config = dict(
    d_model=320,
    d_mlp=1280,
    parallel_block=False,
    init_std_o=0.00596,
    init_std_up=0.0253,
    init_std_down=0.00596,
    seq_len=1024,
    steps=7966,
    dataset='wikipedia_en',
)
Each number is 128 + 24 x the weight over its row's rms, rounded and kept within 0 to 255. Layers, rows and columns count from 0. Numbers have three digits each. The size before them is the row's rms in percent of the matrix's.

# layer 4 MLP down (transposed), 1280x320, rms 0.0393, rows 111-316, columns 192-223
101:111148080116126122117156157120119104137117128147171133182128114101117101108087084121158116156105
089:126138099143122124128148180116172120120082125102131179125119172094135127121134125151116147167148
117:136117108120121116161125099130156126116139063133117130085160125140148108140148132126102174098175
108:121122128151096139148132110146118126124099200179142143110092079175103164143111148132126137124111
132:154149145130146139142135105129153098113163111122170165163139133123141110119143131119137142130114
112:150131144107122083098134101092180116108145162122134126121071102154138115157095136110080199151146
093:146161107147149127149100112147152123155149117143117110154123151149149141123126109131103169120131
107:195116167163116131091112108107115125120165047147113126132125090127110134140145108116126168119121
092:158117120154168131127132136153117131087156140130180093137102108143114113147135135126134173144148
100:130086159146068121120148108151124148134125183138079101144088115132104100126102110141161134116149
089:091119081152113122119146151125184150116109140122139124126149136129101140108152105172122137120140
094:130114144130136117134140109133138133089127162153119094148151067163131113135069107094090154108138
094:126137126146121153130120125107141096145147162148150152148099148115128120142164143085077149087100
090:129112105106138151089150111106122130138108046113148126113141170138136102122139145154113114161126
094:161130134122130131107122105096107115093140143109122155107139132114174133124109124099146119092103
111:057090118106106148095107131116086128086093112137133103173096183121093090142165144133127180116134
129:157072121151142133159118103148137143122098142142128123121138099145151138141123122160123162097149
089:113136106113060144148086096167111149130099237126113123150118120152122150174144138087161136154138
086:122127105141190179153117126137099079101115073136137152139195155142115143122126135144146136122136
093:125127143121160124094092126124156147111095138147104111124081142108114090125133109095103156150144
090:071122107150119136124127122089152122101161154127108098113133130126135133102112125116148127105105
105:139137134175167131104148147140138135148148099137156130160096138111094110155059119090171135138104
100:177126118127120142103124129141147100116184087121094120132146120102121118123101126159095148162162
123:132172103119116120136113099114120125149130163134140161149151130161106130119121147117140078127130
084:145144100130095159145091171130127105099089127136147120122104135128098135133153121115114191139138
094:108135110135087118117093153108156119121097146163110103154105119145105124122131120106099145146088
107:114100129105117104127121140076159155147128197137133146147145117116131138145099161125119127069127
100:107125137115126157120138087115112158125159088129127115145128151106134124109172132198115135112144
093:143113135135139099119129132134150162160120155109157177112098161200152182104138178107084169142130
138:147144140112133127140157175100134108176122176138166099135124118138154114148171174030121111087146
096:108151104108114149095129113140107131124110139153150121124074138145127119096107103132110116122108
077:091114100104109138149126105130121108130129085115107126127147162144120145143138154132145233134136
088:127133108116108150141108122123146177075144113161165110128111140109118104180083149092139148118156
086:146116106122097101114129155153121094106120067109148085146162166144156143170184128140107125111145
099:133135122123131150112138081107135142143148171140132119137109130158122146090145204091160182104153
102:128105126173152102154136160140136152122126117128080115095140148116115159109139118145125111116132
086:123152076152107154136127138116121145164174147130083130177134124140161146159161177100154200107095
089:099120119134124107126153127123189100121103139118125129114103090142148119109082120108084166128121
089:118112158114141138140140136133165098086100025156113152124128135126122174118157130129111109134168
108:087116148107112152122109129095142086120157160125114141084116122120104164096173153146114176107097
090:118154156083113090150085154096130102174113127161125134114119120091130163152113116111091154095109
092:131135145099125112101122142125153141134127139090144110125143127103095098127131090105120176095175
093:137109099139108075134135145141128090151118188167143139112103148131176120100120128125123095140135
101:099166109102122095144123168112132112115117142129118120137151155166146158109159119129134154124108
095:136158100124105132075142131141139106134093158125121143117123109136140127134122134097096167124135
089:138178122115131145130147130145065148160143183107093144162113128170085106138117157186106133135155
091:144135127124131108144099132115135134213095113137146113131123128124111122117086104137132167121137
097:137139173117078117108145153140136161089103156091104143117127113054094153095167096200114146182111
087:097119109123140162165123140152130115152124163149138109158154123124138120139096096174136135123175
103:104091150132145135137151132105134128095153085110136155156165101114103089095161125119116142129160
094:113137090170127165163129141149115112184103110113139121153151123121150147089134156194144142123112
091:135155129148154154133191110127136122121120096124154094140167119137119105158107131104114198160106
079:136100136141121133155121150123125144127116005169118123099153127116143159140110148108128116107085
110:119114148177120165137110120130130117125101124144088126175122118153120108104104088099132161124174
084:078139129113139138104155144123152090096139031117137114111129191144146113140132089165160159120136
092:092147084171155141105163123129112149106158133128106135125148146138134126117167144157065119138125
094:132175091111139136128071135143145100134137100160146116134142096144173122094109162133155163095119
087:097112151134129079119161132141178129153112159169120094115114126146102070113137118153136154122093
108:116145139114169123132144144124148096118096150164157122141167122160114154101142127156177152118146
102:101126091136161107111125088167132157146109153103141104181143071150082107125123160125107148118135
099:198121120126086077119140115126112138113143173119127164136132137132130144162123141155149119078131
118:126133131094154097148138063168107124096080106114098111112132156096113115159101094145119117102137
091:157151099105149087102152111097202126099122104156128122106102143117139152161136109090086191108122
119:152150094144084104160151115121118140160146145097127108095113109137087097099138107166140082139137
088:172115145162144156152102119099115081139084101101128095129114093134073138109099117140136145130141
088:154114117138145111117109156135123154132122108147142102134097143093120087143145132118087146090118
088:151115133144119154159147123149125134129135171127148091145124113149100120147146191113129183141102
106:072144104105126087150097123113141143098133086099117121142130170135145123158136124146133092152118
100:168115137088145156117170136148078126077143111136096131112199133093148099132124114149112150132110
095:110176116168108084091162117115093137113095090094078158133131125160118148141190132114129140110100
089:132110135130167121105106106147169122126124143148163168128110142119088114159119137102108196142109
101:125109128146101126144153125118124141148117098119112129097100156122122102142129121134177144138099
121:101119143132141118118114149104090096143172130142134098079118121109129119087124145106161177101155
084:149129092116142137118120153114118121150097139126104123145153113162138114125145109104137154117087
100:171114120130167135105125086103159091154125122126143100141095157160174124162158121120147162118094
094:146157122166165103121114092155109130115137116088111112146149145056129091128112123141130160137116
086:156147081159158135138140153150092102158106134125112177108090126138128153147124104098137167122139
093:115149120106158118124134083157159135159126156116107081122106140123120102163103130104093158133132
094:119113137149112135125098114138127164123118159130124130115164134175115159158059162119110176117170
094:100116124085154112127141132113135110110116153107133127088086138123145182116099115115146143164084
096:156100175096124122088121152120127114125083098136094111098138112110105165153104132188153128155084
092:154081136117121111116116085146124119098117097158122148170131106192133155089160133151146134132130
106:137113151129126116144103136113145112128143099192145125115141157110126116131090110173109115110158
096:112117153089130152162097130112136092136125162118123154111133109122108123101106119105104155126135
091:104143180158116133103101147131144134118122026127119155135127136124117155148104136105124124100118
086:143120123121110168123124095120089143101099069092136101109142164112121106139155162123124123125167
085:077134111126116097080129166105155118144114110085160144141103136153138084139104115091154173119105
100:144146123134166172123105140167111140137122143150165123135149112126131111157109137093118108101134
097:128145105123118151108094107138144134119126106132159135143095120159072081165149089096088140126134
080:162133087123155133120143107132139135101071152115133115135146116136106100128125147153152200189138
093:142151099143111138137126136142106077098113071129163151096173125106117107102116136074108115110109
099:129131103174145132194137149125158162146163114140151134096127169120105145092108123107163157118136
107:168135125117149158122161122089121135094144114112160145147119138147150102111139155150105134138108
076:140139103130117148152137137102106127125131002116124120148148188161085153145137147137152153158121
112:105099094098128138198146169127142121130135142130161179118163150152213123150127168128166122122185
127:097136121098128148144145135113141144172137111122137116115130159163126094087111119140122139131145
100:129095115105167121145106089154130087155117165137143112144127142135132120116102140120130122175137
089:159129132083114098110178095142177122128110156139115094140134144146128127120090143131085153070164
089:156130124130127154108137117143123144132120181102149093165133120114133086135156124132116155155137
081:123106110118103142142115143149130137110145000122135100122170171138133117100135118164123111117103
111:082171112146141144165121129115142135115154183102154112125121122150124186161131136145127116145135
091:117131107111126100116143146167072113124140145137106157108136164139113128110126136128129157142127
090:101169138111143123152145152142125120147158167100136126138151137172122109141128102125171176121139
111:095064167097139111102103104123138140119129164114122120093147126133141118130119124119120159122098
090:131112134113119124164153123160129136166089143128136140134152148148135111128139134153170145102121
090:098142124151132121127116122137136118189164129113157129080099162142146109144111117120100144058120
116:110131140131142112114122103190108075105153175154137125145160087141092151149145081146130087132132
078:121140086127135132143143124123110144123134129167121155130129191123126144104107118133119191132122
093:167128104114152104144126143176096107108126168143110142135127108097167144099176160132132137128091
090:157115128121067127103120154084145125115147195138128122118175075139120077124123157168112174079095
091:117113143143114144074087098100132134121119104134136143146099164156217112139114115113133214141111
103:158140115151137144150153152156124136102146110153165081161136126153123142126142120145117142122150
093:141088162136087125107132108151164126166084179135145116098123111130119086158127163115146136138179
142:163116115119138114124128129130132119155116116133117146097104111134102107117119101141112113147102
126:151109142116090094144105125110114176139110156105172152106129125141104111143129086110162144114176
100:167142139094134116131151216135154139142129148165135114139109127128063141123124125127161136101099
105:132096105120097132099135118163135140118146074138143125050169162158143177142138096112095142165145
107:187102102116182142088088130130144120165106081111120091111135131096116085150147082113121093146095
098:128152095176117148138125171160112115095102079142144152091119137121090142160094132127095170127088
113:097096155113149132169155106120120105117151120139127138128196157168118133117118120142172195163125
096:100115103125146116118131144157078125113126111128131158179181180105107135113128152191095135129128
102:138120139140136089093098135123120148113103113079033100142110140164131115154134135132121170152124
109:128082151106117086125104089132134178132147125172119128112157151154137120109148111134116144153107
098:117122113122148136106149124100114128155109176157107127117113192124123120097101162123153136096086
090:109137110142124138142167169150178146112122124116138118115097125142120106131150080123089198144145
091:121102140134107166117131131130112148124085164122122100110143138138146112143171159100137184161150
103:166124139130195102140069153156142111131078129129140113181138153169124128143122134156102164094154
104:160151134120081123122152134132138195135061183122119127132139154157115119157129172161065172133149
108:105214122160151116114173152130118117130122085128111138081098182151106100115124134135110143152142
112:132172157130133111124109144127160132144155136078114119118118122136119087115159138106142173151117
087:143120097110110124137121126112116101118125024112099156112159162147149094146105142115146122157153
097:078142155116118123106102130121101091114119093093131110104162131097126157133116124133119193132115
095:148148152121152171107099096111152142126113113115168117146148125095141166104121097167124127105128
080:135114157159107123123103112112122127143135000146139130138144189107121151142121112154133140120119
088:111120062115124142129120122131090121095110122130111102140138142169155186154122145148125153133135
089:099130115139151152118147127138123102121082169169106131145136130112131109157076154121112120092113
098:169129092133099108108145074176108138129107136131177135115142117128124121146123094117139166137120
116:131109124122141161118087164091085132156131140140145160163094134136081161133139172110141068106162
095:179115111153171110111139116154153143110155119149094128151099143160194101129135150094115129141087
099:126091114133097126137140146103140152185090154141127165127076161143130079095095139095109150116134
099:092097102130168092125113164110169158134089118119135100108119123156140156096139121140106186122137
092:089107111175127102116171142119111136086118043128111139131147148138132154137139146148128149166129
105:132149140096111121087116143104154097146181114115082126124119126127130098117123115122098138149129
106:131168173109094117107128120182150144134144119156130100148127128137112130099138153154179078127126
097:124151135128128122132143140115137106182127143153139158110110100123142128094119102135142158114133
090:107140096150138122146123125134097128145101005140106147128124181096156129106136127130133125129140
091:103140109172144157154133142156148111156120112097109082112126128138163146110109129080095205117147
083:139128109130090125132124089145153121120135157154116140167110136160106109161140101108096177152115
131:119137107109116132114160164150124100166167127118116110118133136117124137135102097137097141083152
109:137157106078135133136123099141098110127127185146134118147114124134130131124113125096139082167105
093:101134144112127087137122117125135150186132061127162117134149145132166119137128125099094135129112
104:152146094145128136078176169165107114121152126137143137148143149143116205122141132115137161133137
091:136127096160093119083151125139154139112099143110135056105106118155110112105156138101115169140110
092:166130132130122085114127134110156182181114158123123127146094164130104112135119100117095195114138
111:136140152122179120137125130152108108155117167141084091135060163165179126169105149144095138096077
098:115131110124131115146127109178091122122123192094160101178145142093147132145145120151131165100110
126:090151138160126101113124137055121107140160166121123143126140161159151128138126126115113168122133
124:086124104120136093124131112129098123109165147152191138110102120161131114124108150121103147104140
101:120090142116095165123132117140090104136099136110128110079129124085118188114118105104116126142110
091:088122123141137091108165140131102149099129120097112110150124152158157118113130128142167120140117
087:108121114102133128101162163162166139138091168132125068121101129152066128117139164099106160144130
086:138120086152130124098109097082148101122141140116110140082113131152133090135129160106115151150114
085:140088098126120145103146163132080119107133037086141107158175127097129124134181145124130142097155
103:151120137102079131152123130102135140153093116138164152105177116176116140132119085137176125145097
103:102127092135121142101157142132127135128127146106130090096151137111087112126114128169089186150148
105:092107141105140093103144120063099168120122161151113146158139168121130132119132158101104152122093
103:087128158092123162148160161091132143129104153120133124092170160172087136131164110114160102166122
089:077111122126154127103120124146113135106106038107121122101121152150118156115143132112134132178130
095:089109126159152156115144128084121105160126097137152083120112119115116125126121108156119138088141
088:100151163132138161109183149135126153140122153127145137108138147176124138129077156097122184087162
112:176112122125129136155125125163148123136112163131148099134150124189102149140166084108145131130112
118:117139125134109154128171127128141100104128146144111103108143112097136151123106125107113152114111
094:152161128115131118092063082144151081101113094116125118113148118132122182116140153084109168116105
086:136123102119094149144172126112102092157074185108172125100146120111154125133118107154134152150148
118:121137086125113105117149135165111140173112151116129123144126132133155175111120132164173118158080
086:129122143130122107109132130104153151172144136151142153106144089100166123136096144094160161102118
096:096115122095100189090087091142115154138122095112160154140146170118148100124150158121177147098155
109:111125140151139147106114116154160123130110156138159096148119127105148125095164191132121141138120
107:102121108132103163110117090154118111090145073156145077119153101171108156117143135160135147146114
081:114098117137156121142131125163088096142119024123109105138171185103111112139136133118125146125140
101:132128116145135129124135109093152072186126129150088099120109133172149130102118121105165144126129
093:083176147111107147148116144156173145192141085121147121117107091163104070137115167086126116091152
089:133114129114137144115137127130155161078117131127113127103146097144058115143103142101098163130107
089:159138141126081153141141138096142120158153003101124121137147168152154116137112151145130092172133
119:156118142118126135144109152094139136160109147150143150114114141107140116133121202138116143121117
117:106119143064138112120093143141121179100140146122132135088149134157119123097150123120115149102127
092:134148124159107109180115162118131125175139139108110124175082109124096117143111122148196143131107
119:123118071093117110109142097136134120131144159121154147065131113180133171101123148121144088142125
123:121146113120143140093155121131085154122127110116130086163160148135092120129110111093103141151157
103:121098095102126071152136119131087136147121141108125103156126120154091128118141088108126159136183
095:096128103176173090167151104140069092155101129138155131111145112136150147119132164108136103166135
090:121155147131100150111146150114130156120086194121109126105159100133117086138142150132138144126129
118:139139162127093151108159147158117122146146156177149122155068102167159118119127108128139158126138
095:104130123132123115135096093152150140090163149179112143115125146137143140121139129116137105121087
119:159115130148164105141115124158125092093111130167158134154133102124156070124147105151134146134119
090:151115089100208119116141132127131104157130030112097106165150146132158115136140144108164098151167
095:109151129100125114135132088159149167122158185149150111157079131138142132107096169135181154153131
078:142124113091122139134152110130179096134133162144113121105124118117131152135078085082126195140129
106:148147136098116115093141126156156105117156139184159153112142123121130106156139119109118099125108
086:136125122138115123107135111128151127137120133130136138128121124116153092113162151118113175082100
094:113100145130126121115128159098154108106151129150147135088124125074127119148125122086110177129103
109:092132136146113143068135152137133180154129144129110148138140130128123114097117111183088142157146
081:141171139114090156064101166137139179103157145165137114162097104150158168183095087093168206129166
087:132121139140151095098151122103177136145114100145112139122122158137197129122104108084087191151153
116:151132117163153083128121133106112145133131120121144141132083126119108152096126132162157158144102
078:080157114135141139161135149100125142118159162131155108089074141165123136143114114116149182164134
# layer 4 MLP up, 1280x320, rms 0.0475, rows 112-316, columns 192-223
088:103160177127125097123101105146202096115131140150121142123088112149136156121153119133151130155121
111:148152141108134103134089126158141108094134131137132132115125124130124178097132141093125116175091
104:130109138105159086108120096139147121093106144157116135107112114174122171100122156138105138154126
130:152109137122092098089093126101127121083109180114085130129143128120139129114080115130089125132122
080:164129167120101081106138093117198130096152132107134112132093086161130095125114153112094138150130
105:124105127151108127109143132099134112132107134116130160084119115117076108151096140166167107131141
116:123154131145116116136135143128142124101130140141049134157105098116173135151108153099148096123123
101:184123092173117114100112124108136167130123155116084164120127099119100126105124124130134125156077
112:136117113141143157128136102139110097111165169114076110115126122101134135138141146103104127176136
081:112151150116125135155129111135115124074156135142135152121149114139113119121142120102182137109137
084:102100175176135133109129160112144103101073141133074099113126123110137131135130165109140117162150
078:137147134102083104115149159136112166140149109116123135096136118133117140160144139099109120135111
093:163112134138117101131117111106127112121101146122122101136111112119113087101102093126116122160073
102:132131143152129147145067156137151114171164136130154116119104104148130149118108108147135123114127
120:133148182117127108142097131071133114107131133144136187085137129127144128117126125104115103134165
125:101143106123154162085140109104113155116144141117095125120132112122126133154123157121126112166173
096:147137139131119106190180173077132102120177144125125134078127110132111106111121109113124141107110
084:116100160088126136111156122135145134109121146116126120168126125102109094122084080146137108176134
080:119110100136128129121142172103100119121106121126129156155129120146125131084111155102150121128123
085:143101129146122142120100167095180152126131131150124177157133120119139092133150177120136146129132
112:133110155142132145151100139114157142124096149115163150158128120085118120105128134127116124086120
099:135164131124119164127127088162108060120132130140121106180099126155149139151150107121093121126126
117:186086136161120127126165109136116101078127150123130102141147157118148135123136129128108128140118
085:121144151112111113113104130164136125153189161156119140148142094167134116120137188138106152140146
081:060135136143113120101094143129131147133099114123121161162150100120112116109141096135147116164099
103:129097132143109096116139111138109095127143167132141206127076110109147103126151139104118130166159
107:119130155111082092133136129179139101148156137099126109107100123144138156109120137116173113151092
096:143138156128137124150125055113130127117167116133110174140112145174114111153143154109151117144115
120:139146161093055094083155093161163042117109198142099115136093113154120090108095161045090102101109
099:167162141139105135103138117120165135165133153107112113156141098118121117127150122097128102118149
065:127116127137153082110145119100137158096119115169166116106096184149090087077094100139111072141154
075:128113156164095124119088115122139141117144146121124174149138140158134156123079097135116139098141
109:114146163096112115133064119140123115110114139131107146122153131141154072109199085127122128156147
098:140113126175155155100145096108183110145106138119111138117060107178137116134103100083138111136140
109:131158128113113113126107135104129121145148130140114116134135135121118152154165113105091115141126
086:116097145104124110082132119146149122095103139145094133116146116124124099127125175115155120141108
074:146129150115142103137151117087109133147096141149121138169143116138148118094099149133150113112155
113:118112103144086124113109102134114150111135111128088127152145093131145114157147112133113088145173
112:119103148138109132083130068117133154108085181117157151104168099130098126112139104145163111172078
084:163103122144131121143153104138110146120128133141132128170145122134102112110119156157167142164145
078:146107109173143106116182120129099148097136143136092140146125106121112119137123131164152118178115
092:153098158134055155114146106128135115130168172104097160161138114076126091147125135118144117131071
106:123166118132143135149116142104106136133153145111130171083097135165150111097105162086160132135130
077:132119123169131136086115154097165132130120126116114147158134133128140135106136104130126121158147
097:110111125175122142088117168077165121147106133094145151119144079132121081124120137118157113110108
109:093146125127156104124156159141108127045104122120134166126104111135132133135152113157082109133131
098:137153097120085138159112124142102123139153133121154132166102098092129169160143111110079138150087
091:134147137144098128152120129079156102117081133099130160150157137100120119127109160132127104108100
098:129169165090127097130066105132184092120131128127112137151094121096165151129095116137124138135128
089:158115131109121058120147087114140140088109110148118100124123099172128134132069120108085133136121
081:138085107132114153173161104108140108136128144136072140123123115139115146078167132125151117121107
113:157181148119122129105144095139150124104147117127102108136150122154123126158082175098145109114143
117:144101117105110118138084119133154121143138145107116123072126114177066136142130112136121126126176
085:182142143157105139148109138153118136107121134118104161126152137090175149113123150115106122115083
089:144121149099139114125115123095173132136121129112110135141127131137108083142138117105143092163102
085:107134127190159129147111139103137089129086106083106191110094125140148139096129146130130133150063
087:132139104129133095130114133108122093141097122120122154153129088118149125110148135125094122124130
109:119111135088143112133107077119161091125099119112118158166140121097139141134150099125142096171110
101:115145112134122114100109138076118123145114131150110147145104094107115049171153160134089115120129
090:156138141122101084142125171050141174095099144140106135139135110143127122095105122146123129155141
120:114163151076108112123150126134135114140159145116133129168127133112120138109148152091160097134145
079:124106142189097164115141122137153100136093143117094160190118116141138106093119165109136101179129
118:140144126055157113091120107187126127119110118133144141100112148094139137148135146101097093095137
098:118116106125109139141152114137138113090136131122111126114161114172162124133128148152149113141147
078:106146152123123120150141089172128128128166122088082155156086132184111113153153140103160092134087
085:110133132138120099134137114142135119108106120107130122121113112168137143156098109152153123125110
121:100120124112114092124126112176143144104163144113116155140119123152122146113118070134114083182120
101:134140126140144122121115089116163139117164108124129153161084129125170155179130094143117128071142
083:140116124134132137133122124099127100130133125123121134110169098120153132139159176136156139145125
082:118168150150153115141115164125169141149157124157109199150125114123149141140145085130116151135119
103:154133133138124116160150123124147090089182137131131155124118120151180117130164114116146133114149
112:174125125116113100120102123147106094098140150131126077139141117129103076152102136096131128116114
080:130142152111087100140129150129153116140094142149137131126132098130136076145096147113079148158104
106:125089149108119113079110118168109121118135158131080121134118115125151142114139114121165121136136
090:128127116119118132086154147118154069084072163101114136150129139164149151118136092131115142159158
086:119092156140144133136110112087150114080109129132128165139146108122149148127169153127136114167088
076:148119122117135124138149095160113112087103153141123108100117137129111139114113133156141109167158
094:153130121140113142108117086127109167159137155108110112093117122153151130119102151115119109121156
106:133121129146166118131084075139110156090195150111125136127146104116138157103137100144121115153152
098:143132164160136143155122128146118157101167147089126138133145116130126155118100095144137124147132
095:093132124130143091154159133133124041155122133124089109102122108110166110131131147126093116149125
110:118124159129061149131106131118104119118166146082154163139111134124180141154145143082121120125121
083:157155141094115101105114095176156090098132142119079090120125115162133107144120137145150098153093
102:120144126122085132161099116133114108074126138134108124081136121129140139136086103128093120138143
097:118149155145108124139095143117112114152109130134144183117149133170142161097175128135112092110164
073:166104118134120119126110151091084171088129153123136176133130122130103122127151091156142120121105
102:138103146126112156096143110127125112100140199117114184126148127130122124162143131167157113097139
075:101134146104130125119125084162090137119134138125105115158117130131152130120138110140136092141092
092:146147141111169097133129148124139115132123149084160157150095103161163142154149158127110139137104
094:109086150135135115139116107115145130128175153115098155082131129129138155133142105145120128117136
107:136124161107104134155137140116121131113143150114104134090148110140106166134115148128122118177119
111:113143167130120099153158103136134106161118126137146171147118132138125156105164129143115103145124
086:167115110169133097117106144162108122122139106113168153143121130130104090092102080122091106094109
119:130136127171095088110110121129147133135152153111126126129142106125121139150139154111117126146111
127:112142156114139089100133129134148113114150128151140124133094108134119152114156131098132119118097
104:167128159140086117102126099174113139109123145128119177150145126135148145129120161114096146077140
075:116092108130123123111137142101121125109142153116108153123152101154150109104125086157146144155114
096:094116134128143125101153143130166087143176125101140122126134096122108151151117103125147111127100
118:134149129119101099127130069137109135147126110127101128132158140140165135132153130126185077133149
109:119117153093116150154128154126142107153147149085142187133140120141143130147163168162148113149085
090:114124122155127109059142130114141131124135134122113121151089109097108095122098089129134152098131
096:152086145131128111108111115180126116115145149138097133133095073142113084141150148120141116141096
111:112091123144090101107109124120169089112140146130118145131109125149141150136163119125136113130082
092:156132125102140090147148155126125111126164126115120121130098100143107110113127119144127121129097
072:124087145111130172156134097099084138095119156120157135115148109119098113096126124125173115151126
114:114083138136138147108138150096115173116146161099154182106111102193155148117119162141128114098087
070:138112158118116112112120150124115169125115132107097137135104047132081094104132107173132127134108
097:139109116130125079099140114125160144071119131145117124103143117121114149153075122099137131149097
081:127117115098158106137150150140086126111096140101141128106132107123135122112133106142126118181131
099:150165136154150150102135142144137121117148135129078115128128092131118125119174171165138116143098
099:118166149125099114141122138166122104122137161143107143118169115142110120143087130126122113177160
088:101117150141149109119082124138096089111134126073101117153157136125151123102116103148164155146103
137:120101127118143114126107074106146100141108114102146151115146121125162149164105123109147091134130
113:133133131154081161119144149097152101096075176110112167131122125144180147130145177124123119135136
108:124141133124104094155123102123131149147102154129098131129140131097197082188091132136105107147128
098:174122134102141107111124094138129107135128127129163107122129109128090145159074149098103120128174
104:145151157141073122136120122154112094092113162095121199139164127097204129130108125133141116119174
106:171145159128122109077136069167139091111100132114080119110114122174133115116132144105146119133123
124:114109102114139124102148160139149156124101122135130141105138130132092144115112147131105069142119
081:136110123168137123125101106173132138128170119138140094102081119139117114092096089104071149118158
096:157157161076137096123167148134127124126117142139114119137128116116067102104129110098148085175152
111:138093130135097100111095125120162126070128156118076141159112121156185129138144112122146077108131
100:133124147106115069129107138162154074129137147134130142144112127160105109152179150114156127143134
075:127135165110106150111143101123114124124187140123143122131114137147106109175138154095116095142089
105:130082148144095131075101084149144152115186154120153164111126119150176139151117124096130117142118
108:150129123099118135104152096115120140111139129093136140069116136119106153122111148144117125136118
109:167152149085110133059115131120124108045106180111139162132152129104166156103118137151095124138104
106:108164192102147166148143100144155114110127124120114198119112120086154100134149181097111112154103
105:156110137130115115130121154125086095128109144123128148151157110104139121155137127100157122139147
120:133161125116085123123120086123123112071118096115110142120143132134145151163108173100142089104109
108:122104133130114126151151099127164079112169147117145115106102096123144190146106136106143127117099
099:111112135131095108101143126146143106080160130109091129166119106157131103085129136131112123125099
111:159153126121124130151109117101120118108097083122131141104127143124109126132104180109100078147155
084:129110176117126093116117141150149104130185132115137129123121101157106130096100135125123135116129
096:141119126106086170083108121157161107132097153084153115127105130140158098100091162136100091125118
103:141134137178120111127132137112098129123121151115115114175142103161146093118142133087157132089150
121:135125148126100095130117105111132089114070175127122122163112127135163146130095151128133107142105
093:121123143133117158112125115113062143111149121107135163101145123115106129097122150103115134144152
077:121150156106123099141125116180130106148120137111134126140127118165086129150098144122135089120171
110:139120143103098141114116150155172132186116148177087118135092102114066081150155142158119094126107
084:165139130134118095108143108141144106143156125108137104117104122120103096094097130109085140114141
098:128129110106150124100115064139134137094112118155132174129100101127140141155121153115104096170131
091:151104112139140152115148138064098129126119116101115172094128133126134088145076131093097129121095
097:137089132140123116096096148160161137126086131114133113068106109165147164150100144116140106132132
088:129168124101126137116138149143132123122127095135141111105162117081141124117135135126157126166127
110:114119165089144129125144113157169111138175145123116114114097102092135091140106163113176101140108
078:158139126112131110147170103161141135129112154136106101111113106125110146142124129143108067130122
127:171159132164152105102097142104131102142115155119103108130086133168142147143101105115104120143093
107:145155137112080099149116144107160136096113161104127142123117107136157111125116125137120126157150
092:138104134128144124102139107161119117106121121100094170125160128144076158134132172161156119141118
104:106138146147125122140136093123136149102123135127088131123137123126118113153165117129085122158120
076:093193132126114100145123184094097150112135146122122137142139115110111107113120062111139124137132
078:171108119133147138163177110119117100156119141103130134197154121127105098083126181122109106112149
109:127142154107139116113124126116149109128135131104128121135100132163132103130132096081119120124085
097:124148131174141166133130113156109135135186149113119132121125120162115123142121157124079113132186
118:153137135109093108124090124114109123064120169138144102150148106142084135118107135120124128101201
119:141113126102134157121112113133133147130111141116100155145110114134159130149163162097158103169146
111:158138121129100128132151094111112169111108169116081146158166122130127144158134117142129100178098
082:148143110141111141131089097129139099123175140107150127092166122108136128136146164142124141115104
075:128093127135138135083133130141130176093150133114075102111113124153118139122118155180159117128130
079:123092156148106140120120128153100152136103128113142100183137116100086063157110118130100107125138
082:121132125114131126090114096114141123130149108117073142095138136148145125124102062130185130148092
112:102136101095129146098143115139138112173150152134155113137117095138128152134134188133111136153105
109:111122154153117157101108106136115144099172134116122165143108102142136109143132166135105101148118
113:105089164089087115160161128176114136110143139126095152128149111117132157106165126114106111153071
114:128179147143153126140132115132155159086138142149087111108092100171105127176111166097125129165126
107:125123169159080130168132132107118139118141118089092166095117127146136116157120129148154104128114
106:112132146097124140102127122160129160137129129129133125133063115183177142145147137122087113099128
080:110122108154099141129142130101146079143147161106128143089130111134161116148127116152135125133096
114:153134141116143118145132109121166072120117134156130162122096105153136161187172095130079106116097
119:154151137133156135134156132108135087123161149121137143161117102150138148124150179127122125163127
086:093107134131126132148145137075104160136174157112117217122162095138116110117153121155143117151129
089:118130170098127108147128124126140137150173166099123164146113146119125157130122107146123123137127
120:145179132137098102082117154116118152111091171127119128168137120099117092154173137130104093134135
079:101132130143131148128146110142165126120094128115107180110100111113122134113151115130139118176101
087:155199150115137076110138113107116123111099120151086142101119117136158169107119114155093102153089
112:149128138128132110110121163099125108078106123124100107122144109145112148124142135107104105103149
104:139134127108135134142161145161115107110142132140100141137145122095113111129160111135140091133082
084:131078134108097129105105102134159171159109145115120158179114105148115122183108133116114112120138
100:126114185125135125142141113118183092129122152118105154140127106156117134117155167136065097135105
078:132112111092135087135123137086095111137090147125106104144140095129113125122107074149155095156134
078:102139158143092150149151101154159138123163123114100100133113112150139109131143122127178155150091
096:148138130137076105083146134116175115157138118152095145134136107129157107158128128142165124130112
116:149119120131113123134094104132114106105172171128144169127080091141140132084129145149162120138178
121:155140141142105142131116110149118132096134173074148149158122116110116153117152085114141100150151
099:137101151104139116119090125123162087138123150129138105172107130137146147145095168117148109176183
117:133157133137085182121087128107139125098104141103148144114135093124125144130090124084180115118128
129:114136161120091149099133131118134142129132153113153160148141117132116110133154134108146075154170
108:118093119140128094109114097152134139146166142115137119100151092111103111102141130110159114132139
092:181152168145115109074114147103143127111160122145100150104097123151125137177117107138099115086167
082:124143126123129093123133167135094128126114140131092116135105088143099139143125101160147136172107
117:149133127101069124128119137109148116112151175122082106171132111148167112155122095151109121093093
091:134158134098106103135113147129103122121115145144131101125082129143141124177096133092129113091126
121:178136145157158128117132152088152098085116152120126103144145094154099083156142120120111124098097
108:148102168078112104121099084122079143075137152102095154150128126154138142136119084160136128117115
091:117103127157110132118100073159117134094125157073137118169130142174145145088124103113144128111137
081:131150164149111091141103179083179098140158116127140173145132105149118134159180145132163122126126
108:126095141130135147109117106132094157107132182097102171120107154156130114133102127131128114156090
075:106082109169173110116149122133141092143120120100089098116143105121100141084124112133171094163159
076:134124119111149122124110140143148103102128150125124121087093128103168162140140126169125127172103
103:160114127182134140128126171143130123137122132130105225110102126108166118149142149132140086155158
083:096114173082113118115111107112147103126083147119138117101145086130149136137140168096157117158119
078:139144174140139097160139109107165126097123134154132115108099118124136161161143131123105133143157
114:163170132114095119121099134145137100147154139118109153135078106162135101157123154136089090179140
074:150134144101141084152135146159143117105129123106129117150113089162132120128137118122187140130140